From a checkpoint of a small transformer trained on Wikipedia: gated attention.
Each number is 128 + 24 x the weight over its row's rms, rounded and kept within 0 to 255. Layers, rows and columns count from 0. Numbers have three digits each. The size before them is the row's rms in percent of the matrix's.

# layer 8 attention output (transposed), 64x64, rms 0.144, rows 20-37, columns 0-63
100:094134161147172130093108117178134084162108154168104096106155119105124138101123115064155137123176134160132115128133105116133126142143140134143162114148136097134154129151152160107116096128107126
099:123148167120167152148129139090114173172123089180161114134159149120159136093124108143117118160122122104127126095104092126134120089168132125097129105130132105142162138094109143126089107151103112
058:103231107128164123133092068145109181130147068161136120130113132138140116108119124119127138143132130140144123120127124129106116101097122127109101120119123110132160126103115118145092133150113117
140:135134118127135108100139093158152081090140100097104127082113085133137131081147136089153131122139117177104129158151146102092170162146146119165159136106131113135104153136129153125124117159153123
098:121106126089153180195127153103133163118121148136124101138140126109152106064122108134116142115091176142117139124120126129100126175132099132171111125123099121143120108135147097154129109160098111
116:143103081100108102092110126146100120115135100068147133118068107153145119133147091136152129149106138118111136090097150128105099109126129101089144110071141138119109150105117164143119154129122147
073:116200113104188136137112082138127157131143067161159130115140125163150091086132138102119135152150134141139130110142119118101141107114133128119110123145101128151160104114114135136103125168098098
089:058171161145163146124123107120132151184124149153096106135146153076108150123114144101121145134126146132134132149136130156173101129135142138133114123156149085118171128142169117095108113135148132
098:141155132092165133156116124107156145096156081149133138136109105153172085097126112121116094156108136142116143115123121109082149161133143111147119119112091136132090113088115143178130115177103127
056:123225127148099128139124097144084191105143100159157111118142160129161139117114114145140149127109108128130110132113129126105094109124100113121110133117094144128155121095135164112116132107098129
084:105073083086154173104117144125123167134121098093152138102134135155158133105087112152138133153108173119138146079111104109148148109153136109112112158078132108135129115119146129154117146137146126
103:108145129148111137133117115125130135131161127140077105113161095092129129128139185141114144116128089184078133172120161130159171150158127131167162147129137115136137138167105126104132085142137121
126:134123178124146178141143125146120105132127145164102126102111135127081122134110123123157182134157135140125095106119151150126128097167065137120146114125140154136144135116146130081086090170149146
093:116118142082113110107111150132137098132094138119104119158126157127128122167114124087156177142129144138142124161139136128108076168148092123154060129109117147098129150093161128124115109104128173
104:133138131132139165161119119129118115154102136142109121077093106094128095109166121099171140113166141157132149132124141144137160100129100178139163139160140111110160146166101154106134143185123112
096:112127131112128150146142141135100104193117113145118116129137080134084140093159138142168100154144128145140147104107113146149141114096118122115132117150168079163132123194124126141124087160152111
106:132126110129160146115138155111114114156091125151131164134083140107150143147151116085152121096169145111167094108129110092128145108091103142129118118118115151082132120174161127165098092168128147
121:158121103142154105110110154093151138109127134104150140134116157133176126153127107113060146103123135134113124160162147125115139112140146125130142160112108151076142161088092113114110190109107138
# layer 8 attention value, 64x64, rms 0.227, rows 21-38, columns 0-63
090:094122126162150115096125087186122129138125088124125098130072168156129131127137145131110104124135147084123142077151114102115124151125162124128100138158152123109111123109164157156147179123147119
071:116207089148125105106122100174091126114114125137110133128113159116183144105123141172116097103108092111168145130129114108105130156102158145122120135115153127126122109117151163168146146116137112
115:164163148124130157162130144118153092111133143116100141140129123065170115139135115155138138111122123095139126166116161172160122137155118138124120104134093088156112197122113101118143120132093105
087:096100141086143111119085154123150130132137106127091136137097118152100158155138134085148117087174130093169140125111161120171151168136123096115139144128126143099160159147150135120176130120137147
102:143089139128162134157170133080176139127157155095127133148141132113088123082165119146116130150120157112145116083106104142145134098136116124123180092133154139158094153155136105153124145140148146
078:101197131152128102107140104182105119126126136145090139120098156125204157110124125155121097099104090097164124129121124112123126148122155157127129107111142129129113112101142145153156154118152138
085:136144092140087120106062123168084109100103081124090141107113129126127133155099155149121121119123077143113155133154162122087125160124158108136128167119142116127150122110111158129120119120116086
097:103162136125163113111131106125135127126112137130092144156112139124177146111165113122112095103140140063201137135121151116179134138125135146127143101163135096122158166146154157134162138126132147
066:108197101154104123131158063159107119106096119138138140140105147118142131132110135159111098111147103139164130115133109117112135175106144162123096129123162154118128079141143156154157144139132095
086:091066145130161121110110125119170131149152101113110056166150112131105158117151135114142122123149129110151121084093083145123131096140107099133167110147145114126115146117135095149128150133129156
097:157134136124078144140114145132127053111087147146113154138114123090168112145110129138145124103133129131130143157139142124110111174140117145126093153125095085125094141102150147098141106107091082
113:099143120133115131144108102160144079165116142136113141144134110113167158113151121152152121133161157165142160172132124158139135159156126145162135099137116074118153106115129114111120092079074131
095:125107131120130127124066131147140091164131125108102122132135105133108131185159130092159151098122129135143174127115123097114125133131075108113178094102089070110148112116151103113116131145121135
101:162134108120105127154112117143146105092142132129127157106108146087141125070103150135120125124129159174126152213106165126170138159140155162147153113138146123129152130130104145125110104110106131
097:139107123099097099114108108178065123084104183128151096112160152140105140076129095140134136133092153144113140143136129124150140156133141122147081162151127103151138139133111128136143140119091117
117:090120096097143093114114107155134090124102146102140122129090129133134158134127114109136100094150149140162123161126140104184119168115146107114166108132158107117203114149153104149152116128126138
120:112126161132153147141162130083173108154141066113116162151095117105118106147142149122099118103134144155125122147123127163126124090137140129094169106123172176117148114131118127141126120166171157
118:124134053111144119126094127161125106164139116111141120161103140135180148151120163096151138135155084101184130138101139103152122120123092137117119087131105120117129107098149093149129139126097131
# layer 8 attention query, 64x64, rms 0.207, rows 32-63, columns 0-63
116:084130091134164186156120076135129130100108107102071138147109104107138098153149160107139137114137129132106135141149111104120117121147110140193140155126117126167104110147121113129108153158127151
123:151132136147122126135107148150100127120161156184188147096121117149126129128127089115150100116105114119112117126140149155156118138148156100119139101110130150069116147097160170101169090113104147
090:160170121132154109151095135155107162117170141171173123074119127128124116133146108109140085102115110115110117117123143138119123126115145059098161104136152154103129133108113159147141084128130103
155:127132106169135130143093117140082117110129109156130174122108111156153083144156100114164101101091093114106129114145162137126089132155156117153140121105111163108119131122153182105162120141098135
103:094132121183156149167126100140120130128177117151116148138112084171138093159149096118137108116085101127082137136166166153152117117145160099142148124116147119117094129134152130102127120161115144
144:129157089129138155161092109158102111118132114157135133116110091162137092148164084116162102107106093130089126120136139133146108135148146117149126086102108133086112143102167164109160114159123156
090:137109137154143115162100121105099098118146129139173127174086163119114084081125113112123168188092123105098106149155107099107154112159117134152118119090134112120135133132122162125128142107136151
079:106127134113110140136148123154131176093136146134081132067149133176156167150117143165141130114141117140141154143110125181162143140113112141116104153148095109113110112091161135124087117154097111
144:127129155112080074058101167166124111127142134111155129106134129118120151093079129139117152114139139152144131136098113126112149154104089114092109154130144140118150134134111135154157129073141114
118:108137096159151189174126081106120151117126112147116112144117103142130095164150161103147120150114102119104112122148147141152072115155144129156167106108123145146090131123130126103124137183139139
131:107126112157135168148121101132110150137163118160148158152117121143147095156160122116134111122078087133089135126169138131153086118153128141158150101079104149101097141120139159104145115163096151
075:136125117140143159145113102095143160148150104117108133170136126124127138178160177122114143143099126135109169130135163152132126109123137106119148138096131112152123115172074081137082153171161133
135:112092167106117140113184152096162112152141163088113095166145129108115174112105151151092145149158161157134126143116113114119175132111103135130112160136141122156114114133132092132106157108156131
099:140148092125158139099117127130088075104117122144172136142115151163145145135173084122163100113125111120144115120126102069139100124132137079131128110110096142107122137157166157139162146144148144
083:059125144119139138125140113132148134142151133112147116103153133143164186167115134137141120112121152126132088141141118164157092093094131067110142132181166146104122145139163120126098127136127140
101:150130100120124113117080126130110082091070140114133119116125132169126105099109115124185150124145135110123126093109140117128085165124155126104110152121097106115155137128094142127134178105177109
087:134152128103143108084122154156104113191111093119113145139148092112188147140131145121090115136134115143137149144091120124143164144147137149163123104099164185129158134114104149141150122156143129
109:148116110117117121148100130098132143077114116119124195127095180147159118142097138125150131148126144134146152102117139104123170149148133176127124136084091088106154121133105139147119140130073143
100:110096128127174145188092115132117149120147131146152122124110126090136156142101143098150158124124138130136074126116101135121148074156107112129120123093109170088090110082113101133095116120117136
095:147150155104091122114095168094128119120090099107123103129107161149151088082173154117150118130119138084148175145130139102084133133145136098132144150109100168147133115134114144097128157111146122
100:136123151101159124089170129137105124139080128127133108119166183155126114142124138150106109121140133108159108125093095087100153142101097142136151119153102174132130103142167175138163160134130113
086:142131105105108155170135119059145152102115143158121072110139172109096075114130170109135126132177126111162134149123148130102166150107140125124159136145131169147127111133108140129125127148127137
087:142134131097141110056112139140113097147091128113134160149151161178129168138114107146132129162129097113164116110131080121159090120141120142123120132092076104137160141119145126126155163146125138
093:129116117113124171192074093100147134097106137114122121097150078118128116118080135114139107115138174116134132133134096150118139154107124138123115094174135091107096133124159099135147097112116110
081:118120128109151091106108100152105101067135191141169128144105153138123118132103093149155136091146132169126094149126153098143170144118126125143145142115163134132105137096096162161135151119121136
084:147113164131108101085205121126138126124135083114085143149139131137148115130144115109139115133136143131171140112113081085134088156119154146140116100122095098110139103129108106117111147146092166
104:107113158130144147159097136132148141123173131134124150106102147116122144130128135155136122171076182090131145150160115087144123113124097091128111143138136081089093112143181122120116098112095131
096:139113143164158151199148113087158146091126097161168121125121107104150148103084158107132102100147147136146116118107134143128144122128126123122132107153145122130117107140094087178133092114148099
095:104115143143155156137151169147165147131126141115099184102108105143147171131116115147138103146141150143127110125151156149173136127133099113115106127125116108114085087096163122133132099108058132
085:123122154134122134152151125108145198136124139112180163114119103140123149165084149093130119148118117138113112135156119131079133087154108128109167133158144176131123106131090077133135118121123158
095:101130160122127116145100118124136111152137111149140133159148109072140123143108145131172115126136103129113104158094126082156081124137152086147116107131190129092151137121097111146118122122192131
075:129118179135124110162136118159164154145113108206175133109123128090114128154137140149161117154127105128127081152100144124124147107141072131150116140164144117111109125153148082126130123143139118
# layer 8 attention key, 64x64, rms 0.218, rows 32-63, columns 0-63
143:128132085145134163134116090141113130092103126167130166098117103154140110164169124095151098133115105109120135116164143146146113131164167096172123109109108162116128144121150160105141087164111147
079:134116104128150105150085185083131134153149118135126157087143150159149148121122161123154134151120118109162117132135138062149170090128116100128142125112110115103177136109079131131131130108108143
075:122151081132148131171086113110115133128165147149138129127067090168135131155128094113149131130118128109123139109179153087148136093122122152134154072126110128129113127118128140173128133154093153
142:162145121133149141165122115112124141114137153189146142104124103159119096119149107108150099155113125103123108117172132125150092131158142101157128119146098138076151155112140153115181091115087151
077:179132127136146130181138114123150142121154131171163134104101123161129075110155134096126109140102100131112118133171122127139116130158148098155099126162100124098126152117109145098163076109100150
142:151125107145142157154114119139098122103106127171147140083126112143139133130130113107164082132109111119112087119147149141130089133163154092174118113102126145091144153105125179101153099116124182
092:116124121148115101129127151119162108144155111074158166114127137138139106094100159123124106080142120117182138126108171140177093131116134070104136092127148131126117149111111118077126110121120148
106:143146154127165110104150095137115161124094133152092134157157153147113151117167093133086122123079133160098118145109144102079159127135127133139112114153095104101177120118078117131129102130135111
082:118139113118131153111129106140152120132126117076113122148109107069098111145119126148121127126140143138075163114118071159114130122099136133137143146136119115188088105153151104148078151176136118
144:139128091149132140138118116133121141098146149169147150101115110151148092118160111116156090123106115095131112130180140140154112143146152108161135095136124151059154161123137164118149083122123171
127:153125114157141151149115124122112141101126128182142141096116115149128095112156129110157095122095100111112099127180144130152101123153161098149124109139113169086137146116133151113158069116104173
071:108131143125090116128188120099158113135131106115118104124141131092121103108098130142090162132163135163111099134083092148122151097123110105100152133155167106159103078149132102130136110092148121
133:125120139105100094105126159113148117143127101087102118135142141074115152130089154149114169126156142151138156127091104110129164110113099157096148149113142112158111080141106091136096171118142105
080:119110176127116141110120136122116133155110155105121138112123143059159139144077113138139105136138112155173126126137130132113127114118125162118102143148188089161082107128147105131104136111073107
097:147154140159144126133095131122148139145124125121098154136135163134124120088130086168098104101088131153142137166160080123114168094141124124164100113130139084124125145135108086157116076157135139
100:148122090143154166132118097123140111145134152133187120130165120131118144135133095130123116197154163114155130134089111116143139142112116147128160140098151081139129120125164187116145156135105095
101:080143112094115107112099141146165131096145126129068111159105111092097118137138113151130120128128124127093140107149154156093123107139105128116132111177127171132144155135114104136177110121122187
102:117109134130157126051144090147148168121122164108141123118174132123100118132156132110102128129140140097103085141090148131113119144118143121118145121133116167127123138123166125126149065131164079
106:060099161197126113107123158096158126134134093131150153158112154119131109096127122146101122132116136118159150127142175164127109115111123117131162086120168140125164136125107128136123092131136157
099:106142142114118096143155086107081129144139167135113117148136099163114130164071161146154145101141122128133149091102166130131102161133078118122143117146147125078162138141133143123123103141082130
094:126140159107137139088107130171094133140132150125087159152098104112117129138141116120141107117124148160143168068158175113124079121146165175112111120124110116156103112130128115117104136170095137
089:114103167104132134126155088140076148115091128106094146141105077147138157128124148108100151091132121131089112093096137110121093148122116121107123096109092127110148145116139118128104097170179120
085:075125140186108148131120133166122139134131126148140128119132182090125141124145087158174084116112124169169125121111125140117135140118132170121101109169177105139141104129131150106132119129115090
103:144119128102164134084139167136101138126131171140157102088117112180149167115132141100113164142100117152123103117124107133104074127132140087137139149084116103136165140123124128144095124132176142
114:182126101118127130105102102137131143135145155121141159122148121107141098119150138111103112197123141107108122150166127112138078112135110142107079138089082087096087139109127103116139122122154147
098:107121135127161163139118123167141135130135119146146101152122169118142104135110157155149124120128153138149136124078163138113206164152160156139117150147152167157119180131145142154124167140117123
111:127141168132132064088156120115100144146131150115145109107122153204146130128094138103140115055113103156164123139132146133130125140127150148150115112105142115106140109114131088107116095117126128
091:101103134099165153093067135155107164144130126136107130153075128135127123138136105077100149130089105130113175130152139162116120086134142110114129129157164132156101139120166139128105140148148114
093:117127125128132122086054140107131148114151168161100115123130158135113092147150132127150129136100179097146084155177137123104165129146128156143150129156163137087145124131119132148114130105136093
091:141113084201114164090124159108125124115162119116112140109124138121122071119130134141131161148129127058123136129179124171141139117138129126131146145117144124139090123150155129139120106143122078
083:122117093137139138118121119110110136137133112141121112110097126122094151133095092141111126126131096126136161140123148172141143101134115188157104146097146132132122154101171073119207172119112138
094:106121126128114144124124120112074105128093107140104103127107162125108144133112102111121157085158065142107158096138136165149122138129133149148115144081105134128128066095129098110144132115099085